Part of a small language model's weights.
Size: 14 layers, width 256, 4 heads of 64, MLP 1024 squared ReLU, vocabulary 2048, 12.1M parameters.
Architecture: untied embeddings, normalized queries and keys.
Training: a variant of Muon for these matrices, 503M tokens, 3836 steps.
Each number is 500 + 40 x the weight over its row's rms, rounded and kept within 0 to 999. Layers, rows and columns count from 0. Numbers have three digits each. The size before them is the row's rms in percent of the matrix's.

# layer 9 MLP down, 256x1024, rms 0.229, rows 105-204, columns 448-511
100:500509486537519482505502534548517563541507490464532451549500481570560479487502543541518485514461534555541521527430454512515573520493544485528500457489460560575418498482480487409537485563425572
099:560504451430477465554466520471531571457535544508503362524406533532492493557531486493562522544509489516546573462475583538494562496543473522550515550550459533479531485552469463457474529539462494
099:516524519599518523522459439517476529533469516481451481468438536504504529572531402491498441517473552469510498500555445480525547518574547624532480518501498470530449495504488482525483444560498512
098:530517515475479519528487549545512501484506494480472518475608491479572480554547513540556498491507493528408515497531527566536527576492412543456508397496479490517570480578477493491472507486532445
101:454483459503484470530487449547486543528544511413490528590462519516530477477457554453510502456448514424498469529472477541515472527489548518575484468458527479507515521522535537486502514528417462
098:486529509531514470536524523499533467535553480471514527478484486458518417511486520489510566513557509506472483574524493485526500589549484462514525612422508515503436428578558522515543484506492515
102:481472439525450465452499511488497574476578503517561506538485468450523529504468498521493515463507511520562478522488520493446494410460478514535518603523528512482558471573474508490500467510483498
098:480456513515523521545490507470485491550465482523528457519524455566545514513491433425474465490492507471466534491558596466488509533459562496543441549514486544527538483420501448465557527508457491
101:506535517504526503492447488531526475482581497520466467476524490513462476511554549544495565396443474563511442509496462483454539463525470462481574464479520456495507529477457520533541435479519574
095:546427505455499508503537517489499565437561519540520479488528457464571425462589517542462577484578528549550498562578531524551506558498482486514511484542497454485511454524536535538560535513543507
101:462487507501500512560471481552561501576588465519478477577513474453450511466480495517509501608574494569535438397510573513474531518489452471461477497487475520499523529486504510525481461515516518
099:555441565517463467504543527468441546549495452576559489501469450498484520556518467508481525513488467543478514532487400530516526432482450545474463483493538472490440501468471529479437581493440513
100:438521498570434535505447527488536514525436500456471526552513418485505497421411519464519503520495548500553457485502573549473473455502498462513484509498482482508587530528467603423456406520456514
101:481544505511560510477458535465479515494463495582480465527452575480446593471551534553507477519497472456509529495502524491478489526469466489592516554550464501511440479555451516519498529534465514
097:471462500518506509478466532579518438474498451523529489484431477536498509427517481587478515488556490443476507480468584459523534485521436500394585456492494481474460468483457517465528513438506481
101:498501539428472486429547509515529487524454503448488603472507494502508534474526512472551511582498428536483434506461525493490520528447469541488540478448465498469503501502537536521527454479521510
104:464508535547499484447506492566470484502449534553462491532493480472466474468470575558519554460468483501520570516560440492538554512517589472541495491470496522489547533482479556473451530509509543
101:498471536488526486493543493542514540508503518507528508498596450509582510503502515543579529513573546466513460464512574495516516533511502517477550541445503507562498473465480512465478433458523502
094:434457558517529435555469495470499488544499507542479537580546461391550500503503464503540479466493477499526470508472479510523545492504528515468535467509432501458477495602493372547459581510493521
102:522530476433548514472414485474454470500535520587484533532528458477519537498573483536474529523480478476501453508491517545474561536523510491475517568495502468497462466524507422536459474459467536
102:549478474498524468459519462548543483526485506466510519519496489499417492428562506453534597467544564492471537498516579573512482496448504488489529470498489510502586501470455527503484488484504514
098:527461594515462540488531525477490514554525523508541527439513490521531485524493476563424519468553390480544508554523565418518557561513500500446513485569521577472506489536509537502519438424491377
101:556514535441535516548489459546515459523512543498518488546524479481527490518474615462455470432501497535447493473532457505462545531510520544556528502511422439560522513531518470512494438558528500
098:565517496499541500473511593544572482481474518544484504536559500531509465545564553503417459597491502501397487467487597553458489515525499548497539527535478523484511455534509488511603484529537539
097:541473469479517503452513523439498473570528492479486560435565527381568482484466503507485469515492465479475522464468535578509514421450558471564509523536516485458494426509515496476485511564521517
102:478481513463536563584513507489507480489499564462442491496520464519482474443485527496521508454471422495507472538548489531514528558530473473573579466524492469523561513503658570477448521427600429
098:476499465422516569580471562428518452543429467584503515492527472487470534535525475517479449399532502389496475434486503451446503472483450470542455513540438491388482459452478457530441465520519546
101:519514494485417519568505465499493475524532554522457452494456511568509431485543591557489561480580493482527492430468475536456465499481508482529517523556556451513492500522519509449477547464556525
102:514544458432462489448501507522496433494552485486505508498527499494462456536579592517509454541536513471580535522399478498485502460531512485581479497482520481520453401490450532444503478491500487
099:525483486464473597584476549509465533513440483554515514524521469478504520526468487525450576484508488490493522523502533392465454469520519484463500478526510543462415557494518420563491439440478468
102:470510485482461468540533530445519476547503525546491551512512474489467480513512488474418555511534517507559539494445437516540528518519532488537500494525470467466510491514456429539482523484500463
101:415476513459521466530447450470525490488454508522512434526494487496529521515523557502433497480524556536540528493486549567519436465535475473529473567504453411515522487456470482505401462498484485
097:471507527519470506471427453482432478609547628504468542514476427487519449413504466504473461512511473476509511451456398518448524490480441514420556559478507526451530475557522515519470509504456499
093:504389436422578554487516547531559577466483474507557472532427575478530523442483482517535491492512493475502538522467440529442476516497506480549502537582476463542582491450503607505530509522595531
102:534461479436561523525507500425471470522545424486471512462480504527439521449480586416476551473480481522503524479498503520440546481527568526513429485446460484518509520538486539534481522495499460
103:486508481523509578498525496533509507528490426545517465454518486513532508538477553478499476513517587573487485591495532549488535527587448557515435506511552535553499464482463555521484435543560474
113:495451502433496452577412488559412499503529494477540475499586463414565525477540438508599472539510523474556518550546516507482510507562451487458525445482518494524543461464466478478481567423545529
099:486541509567484395497521489449559486444497528534466564462495521521496513488475458457474538506475526478466449519468455540448513509499523451627542536517541473554520556429548485533436489492497491
099:535465460477482491421478465561492481497487521509511585477452476468557450497525544525508543458492488531503406511454583495550488489541415573436472450541594564491581494453514505426520470483428507
103:554479496471438466463453566534516416577481518442525422452556430438492510476532507464501527552493498448450476544447476503486510528524526597531480542447560518494484564533533525476491513509505524
095:526447522548538482459530449480488592404531547528507475541422460512556495591475457445489489415456435487489423531535454491462430386473566527453505530533523456539440530498498448494466535518532523
101:472542543492487553517497426567509475484428463457485506501510476505531468537567521568483468507505496398470496509491520509559556558504481538488526488516489472532535545542544541478526440538526514
098:519470552510481466453529477513452534549481497459500526514421560492469431509525458513444515544488529462517558471545467489501566572487521512396507492562532461524466478497470463522439489533510513
104:475526523486490543536473495522507501547466443558526525463488479514472498493583556560457431448595529524485515535526492411495483477576447544511496551526460531509486481508492505467517501493483477
099:526563479495463538465527482517376513519532495504492473542519507454558465412409511481516401554451489475557521461410523498557535558509446555484503481466447503489508505480471378512512452601448548
099:453473483601515489504528487546496543484495458537553503538473511561559444494487490477441520527491531445522479387500552467478523525480542493444472479460518476504508405445462533475442469524477515
097:494477507481489483484538461446551482499429450520476482495479517574390530494517498457489514487482539470478508493392577507542516520467472507519485518510497458527511505493536474495453590539502537
099:537495457443481506456505556546526520469496468486516494492483549483545477496436552474491525483521466488478467534492542509514514566462474446593534536522539483537511561427466479506489466511491491
101:477459477432453530494504490472488423527556489535485546517379563545527462451520539499544506493516452487533554544516463524536511470466435557449521491505481434478547432515490522497481445506543492
100:464487494499492483528474547529508507448545486502512513458482450484469453538466515500437481476512475494497399505430499505500549529593450505505468487436502522505504474500401534469457509486485536
092:495474475543432517570473474569512522568480457566521516620473554541485564517491504512528508491598435499463444573592482527506548534540519531496495556587454432405536558481529496456484488540439551
097:470455449460491515505491507527474505510465494564411535517622468592470482498546482520472516500549466559533463547484549509484499525560570509471571480483565476538582484508545482475463483427489539
092:511557511502499460441527517503506500488514557508575479438500497550482486521482585478502454496510541421543461486552455459468489491608492454504515457491520535501543516534467500474548490580511547
096:492508529412474483520520521585508426495500420500553487385504494550575515461459508524447459516482478554515526442464470547514477520483448526460507455494491473510491470447504488502455510446500565
098:538466488451478463516540518500521490527473495473389457499484532476530433531513486530458517457444553523500520425495422524472582505490488503526487474445521493537467508559504474507515526482470510
097:524475525533537490539525459412490480505478461454440527442476510482469444488486491490526461536516479538484455446463557456441406475530471461512470468430481490442486480501530447481523520554504514
100:512546440571478487478441481520482444536480498461539482464504557501488549523475472500490516498538613510452457500506511487521527444438503499519522470493528442456542506494473485503562508558479440
094:444517418516462461566466473525508458498497404445427460439545506420374464448449486483515479478476476511452529437483452487515479417516476480425494503529484499516510512457495487412507488454503609
099:556497547529457520495486548425555529540466472518479472521511440485482500411490451558545549434481471542525571471469432381469490515472494577506469542553453506453415436543545557466524504530527480
096:455576532532571510459503577518447526484493499455482538491438556485483423533533464441441457523477490507493445465469474459492474447421571490511441524463539459462499484474483456470578459531461550
104:557521530524553562442533515487505482507499456503425504545549500473495532582534528456505459562518508500509449558557551470518433492531522498474430522539472525530529455513595487520548554523515529
096:457493452480443538478440467478447467419548524505484570489464494532437490453515508462530492572497503547447529506520476514492471579470498437471436428513524529511452546487445488522478559462469412
101:492504564506560471515460510422541497563451501478467559499432499485472558493509497445465443492510540526588507468536464533459540467540518536490481475483458433516546527576462497461511459485525450
099:442441510513469559589502516438496499554509504508540523498525543546493491530460479502523493494463442493474409477513540519595473498462500468456425594475469538503483477528448477485512469505504606
101:489545470523448519546494548496512497558558458490510497571473549519568438544516477467551515544535489446500497502501532547439481538497406499524481470448471480523501526498458530560488517470602422
098:459494532489546490537436535509546493525515538509521477561495496537509494387526409521477513546550466496502433421533553533534456490519523487535457540426528503550444471483523456551476429525554509
095:478550545532493474453502422470445470479494532513528527477440489447450461459541455521495542530459447557472437559449424549454483537551551490515563472484463438539454490522510484517503541481493490
098:487499500526362490502427529467497558463446457510535497526441452504501459536531474465496558423524498448460542492518462514450533582445509459502533594503561465539465568593467523495502488529482525
100:455553504573477501512514507442501506555490528424441531468496493509545543468438452471424505463486467480499525572517483507475457468493573510565526495548455587450506505492502516552520480500517509
132:440541424507501521511520542458522539506572536400478512573483484468463462492525517528519497537465478477472483483465458493490528566502522478420564534534481451504455498498519436498503539459494541
103:476602556492520503480504424457534418461531546480466558443511391497518447464550483388450409568478524477528498468541459473552541553485497490513485515495464520535487468523503485456492500540521473
100:462484511520447484519436593494544519561479492458516470463434583494542460428441474443517484509505551534492505518567537511491538504489514588568516557474512483586498508491482528473548534484403493
101:490550508485482485491553511519459503501487514507463476530472471529547534544476478513482475530522504488499513525494525510460459499489505483429509532543526477508491496508469478462542474497472540
099:473508448540490476480563474472473479487463574502516474411508493506562501497470480470459452505520499519452465517482503521547484502419422516502472476446451472547541535535497497478587494472445469
107:469558551460508461517527468514502471506513458494506480507525443521502512544490507397519518517418489512453503442518458441472516483490488452465447494447464488535481463527485541552568511493507473
103:563453463467450451553437517502451437513537571509509441515534496468496534489480483516537565477486466533477554583522478581588465435515541514528471572472462496533584488481508517448538517539509495
098:433521506518584498513472509499454518471500411473469504460538560504504525474483456511472556485493510529437513529468498458460454498478568547521472556504524523519492476486524523535507598482540473
100:450525503536485537535516493496487509432483453475443456448475571564508541534362536530524493434502506530436476503470532560516452576529451474463511547504542456487515558543447526488547537507449520
104:488513533572463478512478538519455483541498449492521540442455499520488469511547497486490511472498497527501480503487491441473609476533529482508505499565470518462571573453548491471541495453644541
097:418514508499543510491486486477535478533467470440494502447463463501541440485466526440561431488472405452503453542568557470550520490545518508498499450529467440505463438549504462469483504502520479
100:473525540464430379551428484534581550567488524550487482483464522438518572446456494454508505541481458513435481481525496511498501568493524535482477524483424501520551466478448462512442530397513528
102:500469523526522491532555547497478453492516493586494531512505465530457550495485526557529429493487482527459497397563511453569543529517500485481440469444571597441444520412465569499451484479487554
094:456513533511501517512536429507492556441491491465537435532459482515505444492533585440499524536537418474493500515544480544511457476563533503449422611479444518550537426527483494448495451500463458
106:505501523505487444425466447436558498546501500492490507512522534560496570493464504511467542533502444535487498526472451517497529517406508547565561522509514430522542443470493518519520593485517445
098:506561483590371501455499504553470515442503520433520487433480468486433503499504476458476506497496444499512472503473491454546571461503581400476521511488542525471491554478541486480476564490469496
131:545531465446449544485407525499537522484528430450444471509525475479518512474483511482525531511459425498575515504490425496554449520462517540487587521591484485404478434455516501478471476479492496
098:551575525505535514509489462561564477456447481479542493501453596497522498476433503490518425429469464477472469469501500512528564616523489556551511461507464527462509571518474472481463473485503475
120:508531506503502526508468474440442473582573469444517470437527496440497482543557459492517440517522491420427421545507538503501511577519542428492477500525501478538517475510520521495453560524467458
097:499520458479493572513516480450547509507534488441501507464509550475506546517430499489436520545516468500503512535452482504484490558500465514474517559521559488567483453567443526496550492494461507
096:428528534434447521438484524503501515513470499501485583537530500579522536438483549461500475473474396491547453467490458491480556518549494557491545491444430464534513515509497536469546433509513633
100:497555535468510506468485482499571563466501505481483490514498498492465468557512477465498489458470419533527487576523481523549566518486539539499474487518554448493572433490443471473533531513464491
093:519502578589527451499503470533488495421506531549472454445497429511485467471520544554438524487484454507543394496508521487496444558518442452519508544577515501445514572484485434513563495476490401
100:471501448486467538538434475512482545467525462488587414486553449540526509450548510528456534432522504475402489417521478542514472504430485505489444536472509466541492463479468538451511524512442554
100:451483530538505473442503426450492438482473547434583408575418553526557491444580503529556530494492451487458463540543535494610460528549430447485486493460470458469471496448523527472513492529469531
098:497458530519415458498518494496594529556511438504456475485505492487486587476440432561457606469457488541474493530538504558477517587511394493464530487508525521536534484491558472440437522510519554
095:421491526530450586539478458436530507472526483428477503489470445485504468441441563474481479523404442511547495515570431526520507476520496491455513475546457457619522499487545506410428489478463454
097:487494531570508529504496446486493484515532523492427439515462489545520477480484515399443467490548519491523527492599515513558495485533560488515485489529532583462497470472476448415493580460413489
104:485503535527510509540468529433441513457565435473519492503438464509424485568496447544487510522559471467456471502530490579522521484503519455522481492501478533501531527499484497482468461451547545
102:502495563487497528522467536513488535481588508528558491466514408577453495490494474494514573479491466435450526486484499546496538497455510491480490464470499502466442502499495557529551449460529464
103:531483413515535468430545536473520493465520501539521419528494480628515495548500426562480497542495478464424512509525522561467459539560468496436523502525459465481454507452492485527479470452510458